Each number is 128 + 24 x the weight over its row's rms, rounded and kept within 0 to 255. Layers, rows and columns count from 0. The size above them is the row's rms in percent of the matrix's.

# layer 8 MLP down (transposed), 512x192, rms 0.127, rows 59-82, columns 0-95
size [114  99 107 106 100 103 104 105  99 103 102 100 106 101  95  98  87 109 100  86 104 101  99 101]
[[155 105 146 132 124 133 136 101 142 132 130 152 151 121 145 118 130 161 106 124 130 124  87 157 130 130 132  94 111 122 119 153 148 122 147 127 129  99 108 130 103 151 107 126 165 153 140 132 155 125  89 145 107 158 165 157 160 137 128 180 154 120 130 141 140  94 132 156 147 124 171 146 114 130 157 138 102 121 149 158 135 128 162 172 119 174  87 151 136 147 136 169 147 139 145 159]
 [103 118 126  96  94 127 119  99 158 156 101 149  88 123 114 145 108 128 104 146 135 151 132 150 154 141  76 130  98 130 100 107 105 134 103 125 132 107 149 118 153 127 135  98  94 168 123 100 112 102  85 152 141 106 106  99  81 121  95 128 105 145 144 162 129 163 124 130  99 138 119 122 112 110 156 124 134 133 134 119 116 118 126 120 156 125 105 183 131 122 144 145 157 113 139 104]
 [161 154 135 126 142 150 145 143 107 111 144 117 123  92 126 120 164 146 134  83 147 149 184 122  98 121  93 136 136 134 103 132  96 118 151 125  78 149 140  83 154 112 166 154 162 132 138 123 149  99 114  98 101 154 114 145 118 150 152 115 135 157 113 157 146 125 123  92 123 150 142 150 126 143  85 131 179 108 118 140 155 101  80 155 165 148 134  98 139 144 103  98  83 112  96 169]
 [157 129 150 119  97 181 151 154 143 110 114 125 101 144 120  92 119 181 159 176 142 178 136 127 139 115 144  88 116 161 160 123 129 122 159 148 156 157 148 107  95  99 129 143 147  82 142 156 185 133 142 146 128 151 141 131 135 154 119 121 126 156 123 132 122 112 100 204 165 116 103 118 153 145 173 123 150 115 106  78 102 132 103 124 169 119 179 152 135  94 121 114 121 113 117 146]
 [114 128 162  99 118 124 176 171  81 172  70 109 150 143 110 110 121 117 138 170 123 153 126 158 156 139 109 132 103 118 110 146 134  98 126 160 166 148 178 108 129  67 116 126 145 140 121 164 112 150  87 129 131 112 165  88 144 103 158 138 135 158 110 115  99 142 158 174 144 135 130 175 151 112 186 175 125 162  87 109 153 127 162 138  94  91 131 141 138 136 138 131 119 124 124 132]
 [ 92 166 118 148 162 151 119 139 107  95  99 118 111 134  69 144 144 117 130 133  89 128 139 130 107 165 128 122 126 100 135 103 165 145 117 165 145 146 107 116  92 142 156 145 109 103 112 103 136 110 175  79 137 167  95 122 136 126 128 116 115  92 122 153 138  98 106 175 104 125 138 115 127 126  85 178 113 118 126 139 191  92 111 122 143 134 120 104 150 115 171 159 119 165 171 154]
 [159 114 101 117 144 147  82 103 151 150 105 184 109 129 105 135 103 149 128 152 137 135  73 180 107 107 132 111 165 144 130 114 151 151  89 166 138 121 110 157 111 125 119 118 190 139 106 106 156  97 140 117 146 118 126 143 129 112 190 172 125 141 143 120 116 154 127  96 109  72 100 117 155 155 101 100 110 122 127 109 128 121 140  90 138 139 117  95 116  89 140 165 136  94 163  89]
 [127 115 162 113 104  98 101 126 130 139 118 135 163 178 148 164 120 132 138 129 127 132 118 143 140  97 110 116  98 148 122 122 127 117 135 144  99  84 143 138  98  97 116 116  93 120 155 167 162 106  79 108 110 118 133 134 109 145 151 116 115 104 161 150 131  71 115 116 133 184 123 129 119 127 140 127 147 104 150 117  92 153 132 153 137 114 183 108 147 158 139 118 116 146 143  90]
 [142  99 109 155 115 102  74 109 119 140 118 110 150 159 135 115 138 118 137  94 105 148 105 130 141 137 143 129 107 158  93 105 114 138 135 151 134 135 103 123 124 108 145 140  80 119  80 100 133 117 142 109 114 199 150  83  80 148 152 131 124 100 146 160 154 109 159 159 138 135 170  78 109 112 105 120 164  97  60 162 102 139 123  99 159 117 118 124 146 114 155 104 101 101 130 140]
 [148 122 134 121 147 123 137 145  87 111 150 135 171  90 143 118 117 126 161  98 164 137 166 125 115 117 110 155 116 117 158 119 102 167 129 133 136 111 141  90  89 121 118 134 124 133 157 131 123 149 104 154 116 127 170  96  93 123 114 125 136 154 169 126 137 131 116 155  87 118 120 151 148 156 177 184 147 126 140 131 144  91 160 112 144 127 147 156 127 136 166 139 149 144 122  87]
 [135 145 174 173 137 120 142 122 131 115 130 151 148 131 154 116 134 111 104 171  73 143 130 146 131 131 129 161 142 115 108 152 121 116 110 126  93 124 139 131 122 147 125  72 108 111 109 176 162 112 167 167 158 109 143 101  96  97 147  98 154 136 128 151 133 151 103 114 169 110  92 111 128 176  90 100 134 121  88  89 147 129 137 124 148 105 113 100  99 141  92 141 137 125 133  96]
 [130 129 102 129 148 144 168 126 134 132 126 112 103  97  79 100 149 138 131 109 113 175 133 118 138 103  95 137 117 139 145 115 177 127 147 101 102 122 130 126 123 127 143 116 156 152 132 175 111 127 120  97 157 152 167 118 103 119 130 107 131 121 126 161 104 120 143 118 105 139 164 138  96 125 178  96  88 167  68 123  77 103  84  92  90 116 124 118 120 116 133  82  77 117 105 128]
 [102 131  85 129 124 144 137 121 128  94 131 140 117 162  93 102 147  90 138 157 152 176 114 151 149 107 136 114 135 117 102 152 149 195 140 116  90  70  92 129 168 121 141  89 117 160 153 157 126 146 145 114 133 137 147 132 154  97 104 129 143 135 149 177 120 113 153  97 123 115 133 127 151  95 123 106 148 140 105 122 140 104 139 127 156  95 130 138 123 162  91 168 144 134 163 162]
 [142 123 118 121 115 162 121 161 161 151 158 111 117 140 107 126 133 127 159 146 165 134 125 163 143 105 133  95 116 145 105 134 166 135 146 143 110 122 112 160 158  99 113 111 120 131 133 158 145  91 105  96 122  75 152 107 135 139 154 130 164 133 135 142 125 131  92 101 175  87 136 135 115 161 102 120 115 109 121 129  79  96 154 124 167  99 109 109  86 125 108 150 165 127 125 137]
 [111 163 175 157 171 126 103 122 102 141 150 174 126 107 136 123 117 105 148 118 111  91 139 112 127 123 140 109 152 114 150 117 154 140 153 112 143 137 170 157 164 168 125 145 134  86  86 123 122 148 128 148 117 133 160 116  98 160 115 124 142 125  98 159 147  95 132 138 121 113 129 137 120 104 129 148 123 124 157  82 140 177 150 146 103 112 169 104 132 130 172 142 110 113 174 129]
 [129 156 167 173 154  98 123 133 173 134 152 141 142 131 140 168 157 118  85 153 162 153 113 129 110 145 149 132 104 131 133 155 124 111 146 133 118 115  75 136 141 116 141 126 177 156 139 140 111  89 154  96 102 158 136 152 145 125 132 128 179 128  92 152 134 129 120 121  92 138  74 150 143  90 186  84 155 100 127 104 138  99 132 124 152 127 118 173 141 158 108 164 123 153 170 177]
 [ 93 158 114  93 139 110 133 120 161  77 167 151 112 136 105 135 105 123 172 134 129 142 116 133  89 156 115 127 151 161 169 107 157 165 179 155 127 142 133 186 160 154 112 115 123 122  87 158 121  85 129 143 128 104 150 123  96 121 138 146 175 107 107 122 123 152 125 132 149 160  96  94 126 121 186  92 103  68 140 152 118 144 149 146 129 146  97 142 138  97 107 177 134 124  82 124]
 [136 178  93 144 121  84 127 152 146  83 119 124 119 107 117 138 151 140 149 125 109 141 155 138 177 128 201 122 126 117 114 150 138 138 115 115 113 111  78 176 112 144 116 116 111 124 127  39 112  98 117 120  98 121  85 163 158 140  92 144 112 110 112 133 134 129 102 135 145  98  88  99 133 144 131 148 132 167 118 136 134 163 149 166  63 181  71 150 149 147 131 122 128 142 105 139]
 [144 142 162 141 115 180 136 132 125 119 147 113 134 106 126 153 154 140  86 141 121 121 141 157 109 151 123 157 149 159 112 142  98  98 130 115 133 148 102 135  92 196 115 179 131 100 127 165 150 140 116 115 119 128  82 152 123 156 141 117 148 144 113 152 119 127 148 162 145 119  96 112 110 190 158 126 160 114 123 160 116  91  78 153 102 107 125 129 130  99 117 119  85 113 138 147]
 [156 172 162 130 164 123 141 147  86 144 122  99 129 134 143 169  95 180 114 101 111 139 148 148 116 124 117 164 154  88 159 135 109 119 138 174 131 101 120 166 159 147  87 165 141 156 144  96 125 102 146 151 121 120 106 123 119 118 102 101 101 101 116  83 141 160 120 188 109 110  97 125 120 127  97 173 143 199 146 138 153 119  98 161 127 118 132 107 116 121 181 138 129 126 124 149]
 [107  97 108 147 133 164 142 108 136 145 132 129 136 123 115 132 135 147 182 135 131 117 115  98 150 151 118 138 133 115 126 120 155 111 167 107 118 167 130 146  80 113 143 127 132 121 118 116 133 106 140 153 120 138 149 135 129 125 145  79 131 108 158 136 104 122 163 119 108 140 110 135 116 145 150 132 138  99 124 115 125 123 146 104 167 134 100 115 133 141 166  91 173 140 152 107]
 [139 117 132  92  92  98 123 102 181 112 126 132 125  93  91 118 112 131 127 109 144 131  92 125 174 118 117 164 159 152 168 161 133 115 112 163 113 153 104 158 153 145 105 145 136  88 126 139  89 147 123 120 121 125 150 161 106 120 111 159 146 136 138 140 118 135  94 117 120 118 126  65 171 100  90  94 140 129 125 116 147 165 117 118 153 150 122 144 111 135 161 115 170 142  91  98]
 [113 112 124  77 124  93 125 115 149 150 116 133 126  83 111 127 127 119 127 115 130 148 123 100 126 157 111 160 122 127 176  89 131 121 129 110 124 140 130 179 160  97 131 162 131 160 155 137 122  99 146 122 176 113 162 110 119 132 132 114 127 142 157 158 138 143  85 123 130 122 147 121  60 141 120 159 168 169 111 158 150 170 173 138  77 108 137  94 132 145 149 123 156 131 131 170]
 [145 135 155 136 125 125 154 131  63 167 144 122 166 118 139 168 103 151 156 134 139 153 137 125 135 148  72 104  89 139 179 126 129  66  88 100 112 175 161 120 140 113 152  95 117 123 153 131 114  89  98 119 105 136 148 153 142 114 118  94  90 114 151 125 120 129 130 140 105 116 168 150  91 130 100 145 161 161 154 140 136 121 121 141 116 132 141 160  99 103 128 164 101  88 149 152]]
# layer 8 MLP gate, 512x192, rms 0.133, rows 60-83, columns 0-95
size [101 108 102 104 101  90  99 102 105 101 101 111 101  95 104 108 104 104 100 106  98 104 100 102]
[[147  99 132  98 108 131 117 132 120  91 150 114 147 156 154 123 172 113 140 114 128  90 146 125 120 107 110 193 126 103 126 127 121 111 149 183 120 123 131 120 126 114  99 111 139 138 140 155 149 153 145 146 107 179  93 117 108 138 130 146 144 136 138 110 116 106  90  71 132 138 105 111 112  84 123 141 109 123 106 138 169 136  82 156 122 107 116 119 139 152 131 117 159 128  79 139]
 [113 122 115 121 148 126 122  96 134 117 147 127 126 101 158 100 131 153 162 122  93 133 133 132 120 166 134 196 134 122 131 108 113  96 104 136 120 134 132 152 136 154 181 121 142 101 110  64 109 145 133 152 102 129 117  92 148 143 164 107 137 146 143 137 152 125 188 156 119 199  94 104 117  90 102 137 157 113 123 124 133 124 128 133 110 130  84 104 126 160 133  83 146 102 101 146]
 [159 108 121 157 131 159 126 135 144 132 131 137 146 159 148 113 148 103 125 106 114 135 135 116 107 109 136 152 153 112 142  99 156 172 163 138 146 166 139 102 136 111 135 160 119 152 112 140 160 213 117 118 136 119 136 143 129 143 159 115 130 131 134 137 119 127  95 146 132 129 136 150 115 130 114 152 110 130 134  97 111  83 172 108 110 175 107 105 169 139 135 107 124 117 132 134]
 [190 139 111 143 112  73 140 153  88 109 107 110 146 136 127 128 127 169 136 114 113 128 144 143  80 119 111 150 103  98  99 129 122 122 158 122 135 103 124 153 165 135 145 116 105  87 140 128 125 151 133 145  86  89 145  86 114 124 123 111 132  98 125 115 119 118 135 146 136 107 154  75 159 132 139 131 133 180 146 116 136 144 146 165 132 157 136 124 125 164 113 165 122 103 145 168]
 [169  79 160 152 152 124 123 165 185 148 126 131 103 163 139  97 114 111 133 141 150 124 156 157 111  99 134 160 134 171 136 122 121 129 115 129 147  98 100 164 157 125 108 130 140 117 156 113 103 140 162 117 115 144 105  87 175 160  96 112  95 119 116 135 143 132 113 126 146  75 134 100 156 127 120  95 109 124 160 102 150 165 105 156  95 127 124 131 152  90 132  77 166 127 105 120]
 [102 131 115 135 145  90 108 106 118 121 135  86 150 162 154 130 128 107 147  95  96 126 134 101 168 116 127 141 155 120 123 130 114  94 157 105 127 122 133 124 140 112 118  93 166 152 151 136 134 177 147 100 135 129 138 134 132 106 115 131 147 150 140  98 138 148 130 139 124 142 102 137 132 135  66 130 161 138 105 141  70 152 142 138 137 130 111 165 131 121 137 139 141 153 130  62]
 [ 99 128 140 129 163 167 123 115 141 115 117 148 154 114  85 138 132 130 128 169 110 106 108 120 137 163 145 121 124  97 128 176 123  96 110 108 141 158 137  86 139 119 124  79 175 165 146 124 123 121 160 130 142 144 140 131  95 161 110 137 128 123 169 116 111 124 123 129 128 140 127 122 146  87  87  93 131 166 133 142 159 134 118 114 118 160 129 179 137  84 155 121 136 135 135 146]
 [152 123 115 105  69 148 141 138 157 125 102 124  82 117 184 147  94 109 121 159 124 122 105 138 149 148 101 162 177 108 112 121 136 111 120 142 108  82 148 118  79 154 126 122 102 122 144 132 133 120 156 183  87 113 154 135 133 145 108  93 108 113 139 142 140  85 141 135 122 134 145 164 117 143 144 119 159 108 135 205 133 131  97 111 120  96 113 165 116 108 149  99 119 138 137 123]
 [120 111 141 116 132 144  70 133 112 133 159 128 125 151  76 108 107 126 146  81 132 122 130  98 157 133 149 145 112 108 135 100 119 121 136 144 139  91  78 150  83 145 122 154 151 133 154 134 110 142 152 109 137 141 116 144 132 127 125 118  86  98 113  91 140 137  98 138 133 124 105  99 146 129 135 147 138 143 174 104 112 160 145 112 151 106 128 138 127 129 106  92  79  82 106 164]
 [131 112 163 127 123 149 151 111  86 102 150 128  99 109  97 107 140 151 130 167 128 125 107 128 116 122 114 110 135  92 149 120  75 130 131 137 133 136 126 169 138 142 131 114 131 126 145 104 140  93 110 111 130 123 163 126 118 151 136 136 125 104 175 168 117 128 105 133 115  96 121 129 140 116  86 116 132 128 118 129 157  86 135 175 138  89 125 121 164 113 126 140 154 134 104 126]
 [157 100 122 132 114 106 121 144 121 122 181 152 118 170 139 113 142 142 127 132 124 134 101 133 136 145 164 114 118 102 105 127 165 126 140 100 107 126 145 109  81 129 172  93 104 144  96 132 116 157 164 118 141 116 140 145 163 115 136  89 169 101  52 121 120 152 149 156 129 135 130 116 143 145 114 119 152 154 120 147 129 140 136 123 114 131 132 115 118 141 130 142 149 136 146 100]
 [156 159 119 144  80 153 144 136 102 144 134 113 122 123  93 142 125 150 122 147 168 132 134 121 106 117  73 153 123 124  89 106 117 124 101 109 111 144 122 135  91 137 148 121 161 123 131 108 165 133 186  90 108 121  83 124 116 105 158 104 138 146 111 172 108 136 135  91 129 119 140 121 103  90 129 130 173 101 132 126 120 130 135 112 100 120 129 152 129 140 112 115 143 117 122 146]
 [154 114 141 131  88 148 135 153 133 151 136 168 196 134 139 137 104 129 122 145 122  99 123 127 116 128 132 139 149 143  61 142 128 154 172 171 139 128 157 139 130  95 116  87 137 109 117 122  94 150 194  89 116 118 135 143 171  91 122  93 105 144 120 126  98 114 182 149  88 125 130 155 170 105 167 154 133  97 160 114 128 117  85 131 142 108 147 137  95 165 178  83 129 151 128 152]
 [166 120 187 151 122 126  95  83 102 121 137 124 104 112 167 155 113 107 111 146 126  87 140 128  78 119 102 154 122 128 118 128 113 173  93 120 142 132 141 121 133 162 143 179 126 136 122 135 105 150 106 121 136 157 142 117 131 128 140 159 132 105  88 126 124 114 139 123  81  64 126 137 155 122 112 156 134 115 121 142 102 149 129 144 109 126  97  96 144 145 159 127 140 127 134 112]
 [124 102  98 134  93 145 138  99 168 133 133 106 101 113 115 114  86 125 137 150 149  98 176 107 156 159 144 136 132 112  96 134 119 167 104  91 110 123 117 104 150 143 133 147 110 122 114 133 147 129 120 114 114 125  80 134 112 126 106 133 139 124 140 118  89 136 121 110 142  89 121 164 129 124 131 131 157 181 113 133 129  95 152  99 103 100 169 156 152 144 123  76 123 114 117 186]
 [149 163 109 140 124 114 132  84 126  98 159 125  85 123 126 118 120 119 122 158 137 129 129 140 113  85 120 122 122 124 123 113 113 175 153 143 166 134 169 143 146 125 140 126  64 111  89 158 101 148 148  90 137 130 152 155 106 147 141 115 149 131 116 115 140 127  81 170 106 130 123 135 103 151 107 130 102 144 133 129 114 161  87 154 155 107 101 113  64 177 139  97 194 138 128 123]
 [130 144 141 123 147  45 114 134 122 132 109 121 105 148 160 123 118 165 105 117 147 143 134 143 135  85 143 153 178  98 137 126 130 144 188 115 163 110 118 149 118 109  92 147 164 102 163  75 137 150 121 152 129 146 111 110 137 127 180 133 150 118 123 148 112 140 148 144 104 129 108 120 161 104 148 140 126 122 124 143 126 173 126 117  65 123 147 191 113 104 133 162 148 132 129 149]
 [180 144 154 167 126 105  85  81 123 140 102 108 148 100 154 120 155 126  97 145 121  83 125 131 126 159 100 103 117 142 101 106 116 145 140  65  95 138 109 174 151  90 152  92 134 148 114 138 140  96 134 148 134 100 118 129 141 146 139 140 114 116 130 121 160 107 143  85 112 146  97  69 166 163 190 127 133 136  69 143 114 110 140 118 148 114 163 130 144 117 133 129  98 159 120 134]
 [117 129 129 114 150 130 134 136  88 126 104 130 128  89 126  43 134 128 139 132 104  83 131 132 134 141 134 122 156 104 139  92 172 120 132 150 120 109  92 154 145 134 128 171 103 146 140 148 128 107 142 112  91 155 139 132 118 156 134  93 121 105 122 113  93 149 172 111 103  95 107 114 149 148 126 123  89 147 176 117 135 103  62  62 127 137 137 142 143 126 118 119 136 114 121 205]
 [106 150 155 151 128 117 131 101  93 128 117 123 160 112 121 143 137 116 144 155 106 118 135 159 135 149 165  74 142 175 105 159 120 114 129 126 142 122 114 122 152 148 136 147 157 102 172 127 155 124 134 148 126 106  98 124 164 162 112 128 108 119 131 122 124 142 146 141 133 184  98 170 149  76 132 112 129  81  96 168 122 107 163  87 141 138 140 116 146 148 140 137  84 158 105 140]
 [102 144 126 156 144 104 130 107 129 141  96 139 127 136 153 135 112 129 153 149 120 143 125 121 169 154  84 153 175 166 108  94  73 145 134  97 141 149 131 108 129 122  93 152 121 130 126  90 107 136 134 106 119 122 126 161 115 153 120 122 134 138 150 121 137 148 130 150 142 112  95 174 124 107 110 102  83 141  97 138 114 145 119  77 106 122  95 127  94 122 113 122  82 138 122 115]
 [167 142 127 140 126  87 146 155 143 153 104 154 170 158 160 140 156  78  78 106  91 116 145 130 149 115 146  94 148 136 163 140 165 175 169 126 145 132 132 158 112 133 117 141 139 147 162  99 144 117 114 136  98 151 126 116 135 164 147 104 150 130 161 122 152 131 103 117  88 145 129 112 150 122 118 111 128 153 135 131 103 166 143 130 129 121 148  98 128 144 157 162 132 126 146 165]
 [163 149 144 104 130 109 120 122 129 115 150  68 161 137 149 106  86 129 118 119 128 153 138 117 123 115 155 126 106 158 111 140 128 137 170 140 161 136 169 154 115 122  91 104 114 142 135 116 132  80 118  95 131 111 109 117 114 152  81 143 140 156 127 108  91 124 141 146 147 136 139 146 140 160 144 157 108 129  98 126 136 129 145 118 172 177 117  89 144 114 116 121 130 160 123 147]
 [127 132 122 117 131 115 133  91 128 103 111 161 147 175 120  95 112 158 129 172 117 128  93 156 112 116  95 173  99 102 100 133 113 118 152 136 119 116 111 137 136 115 125 121 126 126 130 145  99 141 124 128 127 103 123  50  69 109  99 156 141 158 162  88 151 177 151 163 141 156 125 116  92 103 144 135 102 167 151 142 108 150  99 146 124 129 137 152 136  95 126 141 151 124  90  92]]
# layer 8 MLP up, 512x192, rms 0.135, rows 60-83, columns 0-95
size [101 108  99 101 103 101 102  99 103 100 109 100 106  99  98  91 101 100  91  99  97 101 102  95]
[[160 113 154 145 113  98  90 107 138 123 122 132 127 109 170 186 147 117 132 142 128 110 118 135 105 123 138 179 165 102 138 142 118 115 113 106 122 100 160  76 149 141 121 135 114 157 134 157 174 113  98 115 122 111 101 180 124 137 125 160 121 111 126  86 114 118 134 121  87 114 171 123 109 135  72 151 126 103 129  84 110 123 114 114 144 157  98  91 105 147 120 120 136 110  43  93]
 [119 116 138  95 123  84 165 148 124 147 108 118 105 111 143 160 125 131 147 105  89  76 136 148 108 112 136 154 127 140 101 107 171 152 116 122 151 109 122 140 138 124 125 122 133 129 110 129 109  92 174 128 136 104 170 152 132  95 133 135 139 119 131 133 101 143  99 198 169 134 151 144 130 117 134 167 149 103 121 132 143  94 165  98 121 128  96 120 149 150 115 129 180 129 121  65]
 [147 131 159 124  85 163 122 147 127 169 153 146 130 116 108 131 171 171 137 148 115  96 115 124 152 100 122 147  98 137  95 126 162 122 122 129 165 116 155 147 122  89  81 114  97 112 120 106 123 112 142 138 114 129 133 138 122 126 158 124 124 101 101 109 153  93 148 157 167 109 112 177  92 107  95 121 159 113 124 131 108 163 170 155 141 110 161 104 108  84 133 151 130 125 154 148]
 [113  69 119 122 125 142 156 105 170 145  93 106 112 137 121 118 115 111 129 159 126 149 151 103 109 100 108 156 127 133 142 128  84 141 111 136 172  90 128  87 106  98 111 105 134 122 144 131 114 145 139 113 123 172 140 114 151 163 104 138  85 144 127 157 141 156 136 156 116 103 166 184 130 121 133  90 151 145  94 140 126 104 132 114 138 115 130  78 124 154  84 137 144 150 113 112]
 [117 121 121 163 117 108 119 127 120 126 147 153 123 129 128 153 139 135 128 151 149 148 127 150 127 139 118 104 118 166 163 106 115 108 145 118 119 133 108  99 123 167 152 118 104 148 121  71 170 168 149 118  70 128 120 103 125 136 120 110  83 134 152 102 137 134  70  94  56 126 123 112 107 141 178 124 130 179 101 122 141 109 100 144 133 162 124 137 135 168 134 139 116 102 161 137]
 [142 132  87 135 127 108  75 130  93 146  84 127 127 134 154 119 138 104 126 123 105 107 157 124 110 106 118 125 153 175 176 124 162  95 153 120 139 113 110 153 145 144 124  97 188 158 133 135 139 144 135 123 132  87 128 121 103 144 152 126 156 172 127 109 133 146 107 130 118 119 141 134 113 162  82 137 165 135 114 166 100 129 131 126 124 160  90 103 132 104 108 148 158 165 140 106]
 [138 184 154  99 129 111 140 125 138 139 121 169 164 140 131 132  98 152 123 125 147 143 151 137 165 126 128 120  90 131 125 142 130 130 113 123 146  76 120 168  83  83 137 111 101 141 112 131 142  96 104 104  85 109 105 117 118 135 135 122 116 170 154 142  88  98 135 150 105  95 146 155 152  82 152 135 128 106 144 101 131 151  89 156 146 106 150 105 166 151 123 109 173 109 150 146]
 [167  99 122 127 166  92 196 106 168 115 150 122 158 194 138 103 124 126 161 116 123 109  96 133 130 146 145 192 100 156 111  91 108 126 138 105 174 116 171 142 160 142 129 135 135 122 127 153 130 111 124 134 110 149  98 115 135 126 126 163 131 100 121 144 156 130 154 165 115 100 168 118 146  96  78 141  96 121  96 166 137 142 144 121 118 137  78  94 138 143 117 116 161  98 132 100]
 [163 153 112  86 135 138 149 130  69 166 135 126 135 110 141 129  94 148 157 148 122 106  81 168 112  94  84 153 123 125 137 139 123 127 146 146 131 150 145 126 149  58 152 113  87 140  64 123 162 133 151 169 140 109 138 132 137 120 154 105 145 171 148 123 127 132 100 110 103 118 105  98 123 161 112 115 124 158 139 151 102 122 124 117 172 177 169  99 128  80 130 143 162 158 161  99]
 [145  86 148 117 121 150 126 144 118 123 140 102  89 143 145 138 117 173  93 137 101  97 140 143 125 131 124 106 192 150 127  95 125 128 146  79 121 141 165 127 171 165 173 135 134 117 124 117 162 117 107 123 145 110 130 115 101 119 156 115 157 119 168 117 112 147 129 129 106 163 120 108 137 106 117 134 160 130 139 140 114 118 145 126 143 148 139 100 176 131  92 143  82 134 139 140]
 [132 103 139 112 116 141 175 159 166 104  98 151 166 161 110  87 126 129 146 164 103 152 135  96 135 121 129  91 155 126 124 113 156 109  48 113 127 133 128 149 111 125 121 102 131 127 125 104 153 122 134 155 117 149 150 127  95 133 162 140 168 143  97 118 154  97 146 149 126 150 137 145 129 151 135 161 138 149 104  99  89 135 119 114 135 126 127 135 107 183 148  84 134  95 117 126]
 [116 119 143 157  90  99 127 125 140 117 169 179  61 144 121 131 141  93 134  91 138 122 140  87 115 106 171  79 149 128 167 161 131 130 137 104 142 149 138  67 117 131 180 115 111 106 115 127  94 123  81 139 150 125 145 106 130 140 121 116  95 132 113 133 130 123 132 148 176 148 158 105 121 132 138 163 115 149 165 101 139 130 111 120 126 149 115 126 132 130 121 108 169 162 117  96]
 [157 146 109 113  90 158 110 142 117 155 133 139 164 168 128 112 135 102 140 104 110 155 122 133 134 123 149 175 140 118 126 145 125 163 156 131 185 194 146 113 138 143 131 111 150 158 137 105 124 182 134 149 145 132 146  84 102 115 163 151  98 141 141  89  99 145 116 132 158 143  98 138 177 148 134 158 153 115 128 126 122  73 112 116 139 172 148 108 101 118 105 119 171 143 169 149]
 [122 127 155 202 105  93 122 140 117 114 124 128 142 127 165 152 138 103 103 164 168 114 123 128 147 136  70 123 150 150 144 135 146 138 106 134 115 112 159 133 117 134 133 194 116 141 127 153 121 122 147 133 110 126 113 130 184 128 104 144  99 136 166 122 124 147 129 153 139  98 148 137 138 138 113 146  95 100  99 149 150 139 140 133 154 183 110 123 110 158 139  88  92 114 172 102]
 [115 153  99  91 128 130 106 142 142 107 120 113 119 116 167 156 119 157 114 138 100 104 143 132 106 109 128 150 155 138  95 106 146 166 137 154 111 137 142 134  99 137 134  92  75 120 146 129 103 150 153 113 149 114 157 137 170 144 100 137 136 127 119  77 105 141 165  98 113 114 134 107 122 140 118 131 168 131 158 118 168 139  73 157 171 127 131 143 114 118 115 112 148 168 138 123]
 [122 145  71 100 112 117 135 109 166 131  92  98 111  79 119 133 122 119 115 132  99 136 133 164  98 161 128 140 132 151 144 108  99 176 130  88  85 129 126 112 160 112 110 155 131  97 134 141 140  88 132 109 119 101 142 125 116 119 149 164 161 127 154 124 130 102  66 151 140 124 123 123 151 146 122 146 202 138 116 134 101 158 128 129 166 120 138 126  97 112 121 170 158 140 127 105]
 [154 131 121 138 144  96 121 141 106 124 158 136 122 128 120 141 134 111 136 142 129 125 159 118 127 129 143  75 121 159 140 143  93  82 123 134 123 107  85 128 139 140 105 139 133 128 144 142  86 123 105  98 170 150 143 138 121 127 115 120 131  94 142 148  61 121 162 124 127 118 108 116 101 120  75 114 159 108  88 107 127 139 136 116 123 152  89 147 166 114 150 119 107 117 144 156]
 [108 101 102 133 136 142 118 126 102 134 121 162 112 146 112 136 128 131 143 126 124 123 158 149 134 135  90 144  80 117 129 143  76 100 144 137 156 103  97 154  93 145  70 152 156 131 172 140  80  99  90 115  84 130  78 146 160 137 147 170  99 154 111 145 129 141 123 186 147 174 112 115 118 152 124 131  98 129 152 156 145  83 109 113 152 137 104 124 135 139 130 117 116 113 120 174]
 [108 108 134 111 153 143 135 135 174  92 147 105 131 168 152 171 120 103 149 147 128 162 126 151 107 128 110 153 152 143 116 122  95 120 106 113 142 163  85 134  78 107 144 112  89 100 137 118 170 148  89 108 100 141 140 116  95 128 129 140 120  73 143  96 125 114 139 126 171 163 136 153 103 116 156 137 124 133 117 117 133 106 186 103 130 145 137 118  93 127 107 166 136 110 144  94]
 [117 108 136 156 154 124  95 129 145 136 158  97  87 108 137 124 101 149 129 119 125 111 117 120 122 162  83 182 112 146  93 117 180 152 111 127 141 184 117 150 126 151  81  95 134 170 110 145 144 144 106 103 147  92 159 138 115 110 133 143 154 163 119 165 136 138  92 139  91  85 138  82 127 124 157 110 178 108 132 186 100 139 143 144 118 132  88 146 112 127  75 158 161 144 124 105]
 [125 114 114  78 120 138 106 123  86 130 106 104  94 133 133 165 164  99 173 126 147  98 132 123 116 141  71 140 125 136 122 142 126 108 112  79 142 131  87 186 161 129 139 144 108 111 136 145 141 143 162 108 112 148 129 153 109 100 122 124 153 191 154 164 121  94 113  86 123 142 120 165 142 105 135  96 142 133 129 157 124 125 133 137 106 170 146 147 103 151 157 131 148 180 135 126]
 [125 172 131 195 153 148 129 109 119 100 154 152 151 128 133 105 156 170 134 165 148 132 136 133 150 162 158 107  92 112 102 148 109 184 121 127 128 112 128  96 143 104 133 114  99 111 147 119 133 109 106 113 120 124 135 114 142 124 141  96 159 110 113 148 119  98 121 133 120 119  66 138 141 105 150 147 144 131 166 108 118 147 105 107  92  92 158 108 128 110 131  99 141 140  96 136]
 [138 114 137 142  89 158 107 119  99 142 177 105 136  80  86 144 143 136 114 143 115 116 105 137 126 133 118 102  96 114 145 162 137 156 166  92  71  96 147 127 111 139 130 170 146 106 162 134 151 106 120 155 162 119 159 129 178 154 155 132  93 145 120  98 159 102 126 154 135 112 158 135 126 144  97  83 112 107 155 138 125 166 153 143 147 136 109 118 154 144 114 168 160 130 100 135]
 [187 143 132 116 118 113 162 190 154 138 143 115 124 115 136 141 114  92  94 138 131 146  88  97 115 108 121 148 134 144 152 146  93 115 151 110 131 121 126 142 103 146 115 116  96 144 134 117 139 162 129 146  97 137 152 156 170 154 100 148 137 117 127 144 146 105 145 111 111 117  96 133 127 164 120 115 122 106  97 129 168 105 166 150 146  96 101  97  98 109 106 111 134 119 135 123]]